Weights of a small GPT-style language model, trained from scratch on English Wikipedia.
Size: 14 layers, vocabulary 3519, 1.16M parameters.
Training: a variant of Muon for these matrices, 150M tokens, 4572 steps.
Each number is 200 + 30 x the weight over its row's rms, rounded and kept within 0 to 999. Layers, rows and columns count from 0. The size before them is the row's rms in percent of the matrix's.

# layer 9 MLP up, 256x64, rms 0.288, rows 53-107, columns 0-63
100,143,202,188,204,113,190,182,240,181,238,191,201,207,228,217,182,165,243,232,230,213,198,196,180,220,215,250,206,203,232,166,154,231,200,197,205,207,181,239,183,140,265,184,211,192,216,145,201,191,149,193,197,227,227,214,228,216,231,173,199,219,125,206,188
108,197,188,248,214,238,221,201,156,225,157,191,168,189,199,116,208,213,157,253,181,213,239,187,162,214,219,195,136,212,245,155,179,242,140,187,173,226,236,172,217,234,191,189,221,200,222,166,182,233,229,235,224,178,197,184,198,165,156,190,194,193,168,216,214
094,218,173,196,140,210,151,213,189,219,181,189,200,244,178,185,141,197,175,168,187,235,245,251,209,211,216,222,182,208,181,199,198,162,213,150,165,270,185,178,190,179,234,235,253,189,173,160,196,197,229,212,216,238,210,232,220,210,195,261,204,256,181,147,183
103,196,231,268,157,229,234,196,223,153,175,217,148,169,226,191,210,153,209,219,230,252,174,216,281,205,215,211,188,199,242,195,208,185,193,186,176,184,186,226,217,216,166,167,172,147,195,225,209,213,186,196,136,194,237,233,184,226,244,225,154,210,218,162,190
101,185,235,199,201,204,224,218,197,220,176,240,234,166,241,233,192,208,136,209,204,191,226,215,122,229,162,183,253,218,223,197,226,195,163,178,211,227,197,208,212,212,230,198,239,158,243,119,145,154,168,221,214,218,175,237,230,190,228,171,178,212,206,167,191
098,178,228,224,238,167,203,195,234,189,206,185,123,193,247,185,183,172,181,258,209,198,201,221,178,174,214,281,214,161,205,168,208,188,175,213,158,215,184,161,119,234,235,205,197,212,194,214,201,199,165,232,188,184,200,162,168,148,253,213,193,175,218,191,235
107,190,183,215,211,241,195,170,160,201,189,185,172,142,195,187,215,184,259,213,176,253,215,193,231,192,159,219,149,235,169,255,199,234,176,187,220,243,157,215,204,193,201,163,205,143,250,197,156,213,210,221,217,167,194,188,159,176,252,252,197,178,227,189,250
119,192,205,239,233,159,185,260,239,155,168,205,211,218,233,226,227,208,237,233,146,197,208,201,196,195,195,187,228,180,253,253,172,185,194,144,157,212,175,232,201,178,196,244,173,171,183,172,244,135,169,188,196,185,187,276,185,198,206,199,210,180,226,224,166
084,224,117,156,161,207,182,224,157,197,275,231,198,257,207,228,208,226,250,196,156,187,184,217,204,184,191,182,184,171,196,215,257,203,206,254,146,219,200,192,199,164,197,226,223,205,212,230,162,239,231,175,187,226,192,204,157,227,189,204,236,156,215,219,187
103,168,215,231,183,191,248,192,214,223,190,254,247,172,213,193,229,267,173,218,219,170,189,186,215,250,192,162,184,173,174,203,179,179,169,222,189,201,194,172,261,198,161,228,174,197,137,165,188,177,160,187,205,184,265,219,200,221,188,164,205,179,232,255,144
086,197,149,213,229,158,146,189,203,165,282,200,220,180,197,193,257,209,163,199,239,261,217,225,180,219,152,204,194,209,197,238,211,256,200,174,160,199,193,168,188,201,219,210,230,214,178,199,233,182,200,256,178,220,232,203,209,229,196,185,193,211,210,117,162
114,187,202,228,186,169,206,234,210,260,163,202,196,190,195,219,254,188,210,229,225,179,185,198,242,168,176,225,209,202,183,218,196,171,250,149,223,179,235,232,162,215,203,182,231,141,214,133,184,173,220,219,174,208,204,196,137,181,225,166,236,244,262,226,154
093,239,201,184,205,214,211,233,137,180,196,167,180,251,198,200,242,188,183,221,184,163,188,209,163,159,154,209,194,264,184,188,218,170,222,238,238,239,208,221,250,219,219,227,260,200,210,127,210,192,168,201,185,193,256,212,189,128,224,198,177,212,188,194,222
081,191,194,221,238,145,180,205,204,167,182,219,216,242,199,204,190,166,263,200,197,166,235,198,220,209,146,204,150,240,210,253,201,226,194,145,210,251,163,150,161,160,227,229,207,206,219,165,226,202,212,148,209,141,209,208,232,209,208,174,223,211,159,175,239
090,228,208,170,167,251,170,221,219,148,172,171,220,224,167,232,204,195,229,222,193,227,183,186,224,213,255,251,189,194,216,240,161,170,201,187,214,202,196,181,153,155,207,236,271,208,183,165,168,180,216,187,204,251,129,205,198,154,179,172,204,155,237,177,200
085,207,235,222,188,179,216,224,250,244,184,184,144,175,208,255,198,171,154,212,177,228,214,184,185,196,186,190,186,193,241,161,216,220,187,195,179,161,204,219,200,183,187,192,285,276,203,209,148,165,190,243,173,235,167,148,191,228,231,220,175,193,203,195,247
099,181,189,187,190,202,256,191,152,158,200,196,224,234,268,218,214,226,208,209,184,251,232,162,241,145,222,224,208,190,214,171,189,225,162,236,219,213,184,207,135,236,237,213,221,187,230,112,226,190,186,211,228,206,235,185,206,200,190,166,160,200,155,220,192
098,204,214,198,125,209,219,171,225,118,208,205,227,210,228,199,186,235,172,204,228,182,210,244,185,179,134,265,216,190,211,199,245,220,153,213,139,216,183,214,212,204,213,212,174,189,204,220,193,163,187,178,244,201,232,222,223,171,231,126,188,186,193,238,220
083,269,259,198,240,180,170,199,194,146,151,178,181,254,189,161,162,208,194,180,190,254,228,211,214,194,165,158,225,223,161,181,225,211,205,236,155,209,165,207,212,201,176,204,191,209,182,190,217,233,171,251,240,162,192,229,213,219,214,185,208,272,222,168,212
106,174,244,229,170,178,204,239,121,196,189,205,179,200,236,208,173,163,189,207,210,226,180,187,193,216,177,237,175,223,179,196,134,166,224,214,195,212,154,195,230,171,238,213,261,183,194,208,280,220,191,207,234,207,225,243,177,218,167,188,127,208,207,210,238
107,162,241,228,221,215,209,219,215,203,205,258,182,194,198,195,203,199,273,231,181,196,178,209,216,218,205,213,174,157,298,244,217,186,177,165,144,199,173,163,156,200,191,249,174,198,233,218,242,161,226,182,167,199,175,163,192,168,211,239,177,164,188,187,181
086,217,215,184,190,237,217,206,233,198,220,172,222,225,198,203,151,162,206,229,170,188,268,196,183,197,210,218,155,201,174,167,162,191,202,236,220,145,162,168,203,195,186,222,171,168,116,179,194,163,190,211,190,261,231,168,132,218,184,241,171,209,171,160,217
106,179,253,229,178,234,143,198,213,252,206,205,216,171,204,182,198,202,176,241,238,198,184,223,189,191,219,214,204,220,155,186,220,215,202,148,187,218,162,218,213,177,233,218,200,213,159,172,230,216,136,205,270,139,240,172,198,229,183,223,110,217,201,198,200
108,226,209,170,223,185,190,208,196,279,116,170,216,150,190,183,172,206,217,208,207,171,205,189,258,230,166,261,194,201,241,218,226,205,183,199,186,205,186,206,183,149,210,219,223,222,240,146,145,200,185,179,188,156,214,172,195,191,252,207,151,205,207,244,207
085,186,248,180,238,181,235,188,195,156,230,191,177,212,141,196,131,162,204,199,170,216,230,214,212,220,230,194,143,158,199,201,174,212,202,237,209,179,174,175,201,200,199,165,259,211,233,166,174,240,204,232,197,151,215,146,187,262,202,165,211,233,206,226,152
110,167,204,220,178,179,194,205,154,158,218,204,218,226,155,200,214,273,119,172,197,193,189,233,181,196,246,241,250,201,208,252,229,233,214,173,155,238,145,187,155,171,177,165,186,201,212,163,172,179,210,233,234,217,194,221,203,185,171,206,215,157,222,179,215
120,174,232,211,152,226,212,230,206,197,215,224,244,211,113,195,211,209,226,199,266,215,150,214,263,198,214,188,219,189,176,221,183,226,205,179,171,241,200,157,204,142,205,196,194,176,200,201,182,229,211,160,192,245,244,171,245,175,189,170,174,238,178,233,151
099,228,193,155,180,205,231,233,194,151,229,166,185,160,141,175,209,178,258,224,193,179,205,216,218,214,156,249,247,201,246,189,245,221,193,183,180,168,184,224,178,187,193,202,194,175,182,204,200,187,260,219,186,242,139,197,187,180,239,163,250,207,145,243,205
097,233,232,208,146,227,193,218,204,209,151,180,204,184,181,160,223,164,258,205,178,217,191,239,170,228,238,188,193,238,249,227,168,170,244,234,149,217,199,219,176,184,165,267,188,229,197,215,132,193,166,209,228,194,239,208,198,211,267,221,194,166,211,199,203
104,167,244,197,194,214,195,284,241,221,210,221,215,224,226,202,204,172,194,181,199,202,207,215,150,180,155,254,163,165,256,163,147,221,180,212,203,165,234,239,177,195,160,187,203,204,221,169,204,201,178,255,168,216,212,265,185,154,231,197,186,238,172,183,207
101,171,219,211,156,125,142,221,227,222,215,220,234,224,133,230,170,222,194,206,208,191,204,176,208,203,218,210,224,252,209,201,212,192,173,219,158,191,214,150,197,184,215,197,193,198,201,182,183,186,178,268,250,194,230,253,224,184,263,193,191,140,183,178,155
096,225,204,237,203,210,247,184,224,210,178,226,240,145,146,180,210,221,213,155,220,189,192,199,224,141,275,205,214,207,179,206,154,185,146,218,167,214,243,218,241,192,222,218,199,191,198,147,239,172,140,201,199,208,210,197,180,152,256,227,210,188,169,167,191
104,206,206,188,224,201,227,154,174,152,173,227,135,173,272,264,199,217,211,222,189,211,192,205,178,173,225,226,213,177,203,233,185,169,290,153,196,209,189,165,207,235,223,212,223,202,184,192,200,213,169,192,206,199,188,231,138,132,220,234,202,157,210,199,206
097,237,190,200,198,215,179,190,155,195,173,177,184,198,153,178,176,243,208,203,249,210,215,210,195,139,184,204,216,190,190,217,233,253,261,204,178,264,197,220,165,187,226,160,181,185,220,165,200,186,240,282,226,264,215,205,163,173,218,140,181,205,223,203,198
113,180,206,154,189,147,166,173,212,170,257,182,189,162,213,164,211,170,246,230,211,249,177,167,223,250,200,258,217,183,145,219,164,176,177,255,203,241,200,200,232,254,209,241,195,179,226,191,198,201,190,195,211,188,164,142,234,191,196,195,205,198,165,237,165
105,156,204,248,164,239,252,202,152,179,195,177,173,204,130,208,244,188,193,190,226,208,166,193,207,229,151,209,234,252,197,261,214,239,235,157,187,224,183,199,164,209,220,172,203,167,193,190,191,174,152,185,200,142,189,206,198,176,203,187,245,203,253,185,238
096,146,195,212,160,198,184,202,153,186,263,203,208,198,224,195,186,167,203,214,215,163,228,162,244,170,215,208,243,211,223,201,174,182,266,219,214,224,196,255,174,207,229,214,206,206,233,175,211,180,237,172,232,262,171,156,112,149,212,213,212,200,177,189,201
100,186,197,236,206,222,124,189,196,296,211,225,166,158,193,159,238,212,196,204,175,201,206,178,170,167,173,215,210,263,208,208,239,238,247,193,179,172,189,187,230,165,142,218,193,213,196,169,175,207,168,139,227,211,222,182,227,172,215,212,200,200,245,219,212
106,184,179,197,190,203,193,204,197,170,205,183,192,207,184,157,213,137,224,251,218,195,207,174,209,257,182,229,329,179,218,185,211,201,157,222,196,187,157,246,236,210,187,219,211,211,201,179,214,201,173,181,196,194,153,178,212,166,201,204,249,235,170,191,141
099,216,198,254,137,143,194,252,171,146,158,172,182,206,224,199,198,219,225,185,157,191,203,173,189,197,181,198,240,180,196,220,156,240,245,226,175,214,146,204,175,264,176,179,197,160,147,219,203,220,238,208,231,222,229,171,211,195,206,209,245,212,198,203,150
097,160,170,179,187,185,258,169,231,180,206,194,168,211,284,197,171,210,187,183,184,156,218,230,255,246,186,150,227,185,207,197,135,221,213,233,172,188,199,203,269,145,181,198,235,194,191,217,219,219,245,211,228,243,218,202,204,194,186,172,212,170,200,238,175
104,253,185,199,159,195,208,154,207,227,190,219,203,200,191,173,229,269,238,181,207,159,182,186,182,210,193,191,174,209,201,216,217,234,145,213,173,188,179,211,223,204,168,186,182,257,154,211,206,268,237,197,183,205,259,190,148,179,193,224,160,271,158,228,170
103,175,182,242,224,205,245,171,187,246,229,204,181,186,192,210,245,187,205,172,242,218,144,223,214,225,230,202,216,205,251,189,218,186,237,90,181,213,183,205,167,175,201,196,216,195,183,172,186,204,171,197,235,176,219,231,212,140,172,261,225,215,213,202,147
101,117,243,204,192,161,191,206,154,200,159,207,163,219,216,242,205,229,202,215,203,197,256,198,168,191,155,254,196,190,173,206,229,255,169,219,168,218,143,187,207,191,206,162,199,200,148,213,202,224,170,269,219,203,204,205,220,196,203,257,191,181,145,206,191
100,146,201,185,201,244,153,242,167,172,202,193,193,168,160,213,212,228,192,215,223,168,251,199,210,186,173,190,219,224,188,261,239,155,198,164,159,132,257,159,156,201,212,213,172,221,199,207,177,204,240,221,256,184,209,152,183,224,178,200,213,249,216,186,214
113,183,156,207,182,166,247,211,200,192,256,216,164,151,189,177,184,128,162,239,251,221,219,167,208,238,183,215,266,188,156,210,212,229,150,260,252,194,178,232,178,219,202,194,223,246,180,202,213,202,238,218,199,202,210,171,151,193,216,183,175,204,186,186,210
106,158,238,164,216,200,190,173,216,214,166,263,184,237,200,213,222,195,185,249,241,257,166,274,228,222,172,180,169,195,196,198,179,200,133,201,207,187,152,155,182,189,216,207,200,168,239,186,145,134,192,195,217,193,213,207,223,198,203,181,181,197,186,259,219
099,127,199,226,236,183,193,216,176,205,212,233,180,198,216,251,180,184,163,228,176,201,174,197,162,219,228,173,189,193,199,201,203,175,151,245,155,187,239,202,212,172,251,234,139,203,181,167,217,235,148,203,229,180,212,247,188,197,170,266,152,172,212,211,241
103,182,175,215,140,175,244,176,160,271,167,245,248,203,198,212,188,202,181,182,198,212,158,146,205,198,146,204,160,205,220,240,181,216,196,246,221,206,208,178,162,194,230,228,269,183,231,186,162,230,204,192,234,238,188,229,204,169,214,212,169,205,248,201,237
098,205,246,161,162,160,227,199,188,156,223,197,203,212,224,269,190,202,220,185,207,189,160,154,201,197,250,172,199,183,228,220,200,264,148,233,177,181,172,214,215,226,164,249,233,150,194,214,163,206,207,232,215,231,168,208,164,209,243,252,212,179,175,161,232
085,197,244,177,260,209,159,223,197,189,231,148,199,232,208,179,272,213,210,210,172,178,153,182,204,192,216,171,216,199,207,158,209,203,208,230,190,219,202,153,200,281,174,230,198,161,176,201,239,215,236,226,167,189,235,184,220,271,194,209,210,246,211,253,206
109,153,163,248,196,199,235,196,124,213,193,216,213,207,223,187,227,169,182,229,146,206,198,207,216,227,222,154,171,183,241,170,222,209,150,209,235,263,154,165,164,239,181,194,214,176,190,216,209,216,213,203,247,169,187,254,238,173,258,182,202,214,182,173,188
105,140,194,194,183,174,231,180,171,193,258,208,163,183,241,168,234,156,218,191,203,206,218,177,203,228,215,210,197,190,197,227,187,203,165,252,203,227,177,137,193,207,192,183,209,190,201,264,237,199,217,221,244,197,194,167,178,169,212,217,209,171,81,211,187
103,198,225,153,220,176,219,180,196,220,204,235,121,225,177,208,188,259,199,191,207,208,184,211,184,224,181,245,208,227,158,196,217,213,224,240,194,212,258,216,180,262,180,211,196,157,170,152,212,172,183,199,192,215,212,210,211,153,174,210,174,251,157,251,272
093,177,220,166,197,212,205,213,182,211,215,220,199,202,154,201,198,167,206,218,167,172,179,157,176,262,217,190,197,222,229,159,189,181,242,221,223,246,195,128,197,253,213,221,236,149,243,224,190,165,252,175,193,201,218,130,200,228,262,176,170,168,222,215,219
# layer 9 MLP down (transposed), 256x64, rms 0.13, rows 53-106, columns 0-63
095,253,230,202,196,183,207,200,139,154,112,169,200,234,201,227,226,209,180,199,181,187,198,180,205,210,282,190,183,180,182,202,240,191,228,210,187,177,182,188,204,228,142,227,249,201,183,283,189,177,239,200,177,224,243,221,171,180,187,164,182,203,201,187,194
125,193,200,234,151,169,247,260,185,146,167,258,239,195,163,239,229,228,196,190,217,238,197,158,207,198,211,154,189,214,195,240,190,170,165,167,160,228,205,196,200,187,181,216,198,250,210,225,225,239,193,166,198,173,196,162,237,229,161,171,217,144,239,231,204
094,175,227,181,260,189,198,254,215,184,234,225,149,163,245,226,222,198,207,192,150,159,126,234,245,152,189,146,221,165,226,251,191,240,212,219,210,204,200,223,234,244,189,190,156,238,199,225,191,196,209,207,188,197,169,177,183,182,196,171,203,199,147,214,212
089,211,131,218,227,142,190,167,192,243,252,173,258,189,175,233,196,203,201,214,189,154,209,220,175,205,185,188,189,203,167,243,220,224,193,200,204,239,180,202,208,181,215,247,223,248,175,140,198,190,232,210,287,230,137,199,208,169,184,169,189,220,183,195,206
114,166,185,181,201,202,192,206,200,190,246,182,197,214,174,204,205,215,178,200,225,212,216,258,229,143,183,217,188,234,213,140,162,196,233,203,189,199,164,175,190,192,201,147,156,231,183,200,222,293,279,248,138,209,218,163,181,177,188,229,235,198,199,213,208
100,220,168,181,189,215,171,238,179,194,183,257,236,203,163,216,226,234,214,190,185,159,193,155,188,215,203,175,198,288,258,221,192,161,195,209,256,210,213,229,185,182,160,166,211,177,216,184,148,160,228,199,208,165,200,232,230,239,181,213,221,198,220,213,122
105,179,223,126,205,219,212,194,189,197,204,172,164,217,250,189,252,197,204,158,199,209,198,169,160,220,247,199,190,188,136,192,245,197,153,218,222,227,221,200,178,221,215,184,220,181,213,173,214,226,221,252,221,195,161,233,178,209,124,268,197,150,224,176,214
119,211,212,192,162,251,184,214,264,217,224,220,228,194,143,185,176,206,163,205,166,175,162,217,153,212,208,259,230,226,193,177,199,131,209,143,208,216,168,277,198,202,195,227,211,225,224,184,190,215,186,200,203,190,174,188,150,258,176,186,193,225,245,196,168
088,175,261,205,236,223,196,183,187,151,130,177,217,151,182,199,206,215,190,215,221,201,197,186,201,215,184,191,263,214,244,209,125,172,201,191,227,155,182,209,221,206,271,204,191,181,201,206,228,149,197,253,184,235,214,186,234,173,202,208,180,265,157,190,201
113,183,179,168,197,211,173,204,166,181,216,232,203,168,170,173,208,244,168,253,143,236,194,170,197,247,231,225,125,229,199,196,214,195,208,234,190,197,240,166,177,161,225,236,234,218,214,212,260,196,208,173,210,231,210,200,216,205,148,147,228,133,188,224,179
093,150,230,212,193,227,161,241,164,191,159,138,190,195,178,167,179,206,174,203,237,227,213,149,113,197,218,168,230,219,199,165,225,196,231,210,266,231,171,220,182,191,219,161,172,206,228,235,204,244,219,201,161,211,219,200,235,228,196,232,164,174,201,234,212
113,249,232,178,163,183,236,226,253,191,183,180,186,205,241,190,182,179,235,198,232,211,204,182,240,263,178,198,197,145,181,178,138,183,222,235,230,241,172,157,241,214,186,219,217,193,225,208,254,179,223,181,174,143,210,169,253,182,179,216,169,187,179,161,183
085,164,262,244,153,195,242,191,210,176,227,208,218,153,203,155,164,231,224,172,204,205,171,197,200,179,243,175,244,170,207,172,196,241,205,145,200,198,199,180,204,195,173,218,136,237,200,243,213,210,231,210,243,185,155,149,168,270,214,197,187,199,225,224,194
084,161,230,193,179,246,187,159,235,226,176,218,185,208,241,183,162,214,179,185,254,191,169,224,221,224,212,182,257,204,182,132,186,179,198,168,177,192,225,206,227,244,209,186,231,192,226,194,162,194,174,273,165,264,215,199,206,197,126,195,186,178,183,239,188
091,188,202,157,211,198,210,195,208,236,212,182,197,236,207,205,202,212,200,173,229,152,248,201,224,161,143,232,245,214,218,222,211,185,225,187,225,157,190,231,183,189,204,126,146,198,169,199,182,205,183,167,167,197,302,168,195,270,161,202,196,231,200,212,215
074,205,130,218,178,206,173,208,184,132,219,233,239,217,189,152,191,220,235,205,223,201,190,209,206,192,202,180,204,219,165,242,194,227,222,183,227,251,169,186,169,182,244,216,182,151,177,204,263,235,236,154,246,152,209,216,157,174,182,205,248,214,191,218,155
118,237,223,202,249,236,192,198,180,186,98,151,252,259,213,154,238,186,182,183,208,205,207,168,170,188,196,195,181,174,238,156,201,221,232,218,171,192,185,222,158,187,187,194,189,262,188,243,203,206,181,230,208,181,150,189,211,225,216,167,207,210,181,202,255
077,189,157,177,239,169,184,249,192,227,214,252,197,184,200,172,210,203,201,202,200,189,211,220,162,247,252,152,205,195,214,208,190,229,227,217,197,204,166,180,199,181,272,236,215,135,199,185,200,161,180,203,207,163,219,175,177,161,150,266,220,261,176,168,162
077,218,188,201,185,200,209,260,216,277,221,194,191,178,192,204,178,156,226,230,215,157,165,202,197,187,249,197,155,185,226,208,201,173,217,182,250,201,211,170,241,245,144,213,197,211,230,242,134,185,194,201,163,243,165,161,165,169,222,191,166,162,190,247,219
105,196,262,203,238,229,191,184,191,236,172,163,161,188,193,202,242,157,127,176,249,235,204,228,219,207,141,192,174,187,222,206,215,169,260,201,173,182,213,147,219,182,199,221,249,163,182,182,266,184,222,164,189,216,204,168,176,186,181,224,227,222,240,206,205
130,256,203,227,243,197,205,247,187,149,143,142,220,241,199,253,179,197,220,220,186,180,253,174,251,197,218,203,174,198,196,154,204,170,214,167,204,201,145,155,197,220,205,193,214,250,223,193,193,177,191,227,252,205,182,164,209,203,186,165,188,142,235,183,231
079,116,191,169,200,165,201,226,241,206,172,205,136,208,219,184,206,203,176,196,231,191,185,159,189,205,187,186,226,157,229,187,198,193,206,263,220,204,239,198,164,225,187,139,189,188,262,196,198,238,234,235,181,185,153,228,274,207,205,212,247,171,178,216,209
112,156,217,185,204,165,179,188,236,165,212,201,209,161,220,298,171,174,195,195,177,239,219,216,155,160,214,198,202,154,248,172,233,245,215,205,193,192,169,192,209,213,226,153,228,180,199,165,207,191,191,188,189,251,158,229,260,207,218,175,260,191,239,204,181
102,193,180,204,199,231,203,187,219,226,242,192,162,207,199,203,192,175,172,120,217,219,238,155,153,232,219,226,242,131,214,194,220,192,144,166,235,221,243,219,173,188,186,189,186,190,217,193,195,219,187,245,220,264,217,180,216,180,121,230,205,213,219,200,155
085,175,188,185,158,175,241,201,214,264,215,178,175,205,205,180,262,234,208,183,195,206,224,192,167,163,192,166,257,200,215,159,194,193,199,164,241,249,205,201,205,245,236,171,152,221,184,220,163,189,241,220,188,232,254,262,195,144,157,181,173,197,187,199,223
110,205,190,239,167,176,212,188,225,193,169,189,168,152,225,212,145,229,199,258,158,176,219,195,201,204,262,214,206,163,235,166,259,200,182,219,165,223,173,243,200,262,218,215,254,204,150,173,212,197,243,235,163,209,170,178,213,192,188,200,186,198,150,169,232
156,175,246,231,190,219,202,246,220,188,231,145,185,195,197,193,188,170,185,195,198,159,224,224,196,175,276,210,159,230,198,135,236,250,238,138,189,202,219,160,179,169,205,161,209,220,221,151,183,232,180,179,234,198,216,181,242,192,251,209,229,170,213,168,197
114,194,211,204,187,165,192,213,217,314,208,153,190,242,183,173,207,184,182,210,180,243,219,206,149,219,190,219,182,168,159,241,205,206,179,197,168,168,251,207,255,171,198,236,246,186,203,200,237,176,194,159,243,251,222,212,209,172,188,206,198,196,182,147,183
094,237,215,204,177,191,235,236,169,196,213,184,140,217,199,162,154,229,194,180,180,190,168,210,205,160,215,217,213,129,173,235,220,194,253,159,202,212,197,150,240,249,207,150,179,237,216,227,200,232,197,166,183,202,194,203,179,191,226,295,188,236,221,216,198
086,177,243,223,137,171,168,173,236,206,142,164,189,204,250,170,187,181,216,166,217,160,185,179,236,201,226,177,205,295,183,218,205,173,241,218,228,226,192,207,155,201,247,210,242,157,197,189,205,209,189,164,209,236,209,168,252,197,180,183,235,192,211,187,221
095,238,254,237,189,211,209,158,195,136,188,208,200,162,183,247,201,195,221,209,173,151,179,163,229,203,175,182,214,186,169,198,187,224,175,202,264,173,196,203,269,242,182,241,264,217,191,224,234,180,188,164,178,231,216,157,185,218,196,183,189,193,148,239,165
093,150,142,182,190,182,176,209,227,187,251,207,184,153,211,162,207,267,206,192,241,211,210,209,199,244,259,178,198,171,196,176,220,227,202,204,221,224,212,174,212,189,146,169,174,212,202,186,229,239,196,238,159,146,200,249,259,211,197,189,148,192,209,238,160
102,186,175,150,212,228,216,221,203,184,199,181,192,204,182,176,221,247,199,169,243,189,215,184,187,195,149,204,190,195,195,192,203,172,215,177,204,195,143,243,181,226,204,186,182,198,180,201,233,224,231,219,230,233,312,212,227,202,146,212,202,186,99,212,233
092,224,187,222,180,185,202,202,274,210,182,222,243,204,242,180,214,189,191,207,177,193,210,187,264,150,160,211,227,221,196,131,204,182,205,243,198,214,189,113,200,186,213,215,215,192,144,224,180,205,187,149,232,173,258,204,239,230,197,211,192,141,179,214,192
116,214,113,218,207,231,214,194,184,220,205,234,165,212,131,203,203,179,207,187,188,187,217,194,203,238,172,214,250,180,150,182,239,257,230,193,211,263,196,231,210,193,227,197,138,174,225,212,244,160,191,178,227,184,202,200,203,159,179,241,178,187,173,255,175
116,247,214,212,204,188,178,178,231,192,202,203,160,185,211,189,210,195,202,201,217,214,186,191,190,191,215,176,192,197,205,174,222,229,210,244,174,208,160,187,140,258,158,193,187,182,181,268,168,244,201,190,180,159,200,262,125,147,233,205,196,272,174,202,262
088,173,243,153,211,207,211,203,204,182,207,210,207,213,183,182,145,249,211,157,252,177,178,176,156,173,184,166,164,210,230,170,219,192,224,205,175,256,185,202,170,212,202,219,251,230,239,178,203,209,220,149,191,252,147,234,218,187,202,202,260,175,175,180,266
110,188,163,194,180,207,199,227,210,283,227,187,236,235,157,230,206,235,169,235,211,210,211,219,179,246,174,218,155,168,161,192,173,217,178,171,279,228,204,177,204,229,205,210,152,214,150,208,145,180,194,170,149,228,222,217,190,191,171,218,183,229,162,227,215
114,158,195,170,239,211,196,218,220,132,197,160,207,222,208,159,181,191,259,183,181,222,171,205,203,226,184,237,183,196,196,231,165,223,186,165,220,139,217,211,172,190,247,193,280,236,241,155,193,195,203,201,216,211,192,169,176,241,180,233,225,164,175,205,266
099,247,228,207,178,249,256,143,201,176,158,177,223,193,154,267,170,180,193,221,209,167,190,204,174,198,195,205,226,185,200,201,227,195,196,129,213,205,220,199,228,200,222,188,160,239,191,217,125,193,190,181,197,228,244,174,197,209,203,187,166,241,257,251,172
089,179,197,236,188,179,182,193,209,184,146,182,223,153,194,182,198,161,231,200,218,211,213,199,233,175,188,177,178,226,152,148,258,200,209,177,258,226,179,179,218,156,201,242,242,263,231,196,216,195,225,200,216,196,228,158,253,210,154,197,214,143,255,159,212
094,126,250,173,218,152,182,195,204,149,242,184,162,189,177,169,215,187,181,213,181,185,241,192,243,233,190,219,210,230,277,162,196,199,256,177,202,222,233,171,213,204,221,168,222,191,239,196,245,200,205,208,238,164,175,230,194,163,137,194,191,196,193,235,187
099,237,198,189,202,209,234,189,260,183,182,208,221,245,168,193,189,164,256,230,161,151,202,211,161,216,172,174,157,244,227,209,203,240,196,233,232,205,188,169,213,233,195,136,192,134,225,189,225,169,187,205,153,210,214,225,234,243,182,182,155,208,195,142,209
092,196,219,215,204,169,220,195,199,229,154,208,184,204,139,223,154,188,246,214,255,142,229,222,166,169,213,203,182,212,249,170,208,179,172,201,206,150,227,207,205,245,199,245,194,220,262,196,145,162,178,199,173,165,232,212,213,211,211,259,210,190,205,209,135
097,211,220,190,199,210,155,180,204,192,192,204,225,207,200,131,169,196,188,155,173,140,223,208,211,163,212,221,205,194,206,138,225,222,171,229,239,259,110,232,231,191,268,175,202,214,241,236,195,201,208,187,191,216,205,239,230,219,177,211,204,139,200,224,213
117,248,174,205,152,212,190,245,232,227,215,199,177,196,232,135,185,161,208,177,196,187,183,149,172,269,193,209,219,157,203,243,236,182,172,232,185,238,227,236,233,210,217,190,199,160,230,190,232,209,147,195,184,205,239,187,193,152,163,174,190,200,264,212,170
101,227,271,167,203,201,194,165,185,193,176,198,249,179,139,221,229,175,198,224,249,194,134,169,231,180,193,183,260,165,212,168,187,178,199,220,255,170,218,208,265,219,156,224,215,190,169,240,211,150,221,216,206,208,217,198,181,218,201,142,182,183,214,211,201
095,170,189,214,211,165,150,173,185,220,185,291,190,218,200,204,228,221,233,182,226,210,215,165,238,205,197,253,179,191,245,182,210,200,216,158,192,203,180,204,218,230,196,190,251,214,162,194,222,130,238,173,218,161,142,169,187,169,254,205,238,180,236,188,168
098,179,206,200,233,227,166,202,204,135,203,191,212,172,167,198,259,261,214,231,159,215,173,220,166,206,230,219,206,203,233,206,207,193,151,226,225,203,200,201,199,217,132,210,162,233,143,166,222,174,276,179,212,169,201,194,213,180,216,250,247,212,181,164,166
105,181,253,158,227,196,210,228,242,188,168,233,198,167,219,160,159,230,185,221,184,223,251,195,183,195,168,167,177,249,147,196,240,200,244,181,164,211,217,216,206,212,163,229,225,216,220,235,214,223,181,163,183,231,187,198,152,234,195,180,134,176,159,236,253
085,228,185,256,159,200,231,179,202,216,202,268,185,155,183,214,143,226,222,216,228,244,251,234,215,210,193,224,185,188,176,251,189,182,188,195,181,179,206,224,204,139,190,216,229,220,229,146,195,202,195,193,250,233,175,180,160,139,212,139,177,190,195,169,220
103,151,193,160,183,207,223,172,246,196,234,172,206,221,220,151,205,221,189,204,180,166,188,215,188,273,224,215,208,201,220,203,156,212,135,184,247,208,203,228,227,193,191,174,215,221,244,165,300,202,155,234,226,201,192,217,179,181,157,196,229,191,175,206,155
097,201,159,170,248,187,214,194,192,156,200,219,224,169,203,143,200,207,199,161,216,187,199,240,227,209,219,197,178,162,186,217,186,196,201,190,256,241,216,187,223,242,203,159,234,220,244,189,271,192,198,201,218,184,211,154,178,245,150,220,256,229,153,179,130
105,169,198,216,209,186,217,207,227,218,185,161,235,244,219,220,189,188,182,161,184,165,229,191,157,176,179,220,189,260,168,218,245,192,175,218,213,195,159,153,207,231,242,219,145,214,177,212,203,249,230,140,218,255,150,195,217,214,192,137,161,193,238,240,202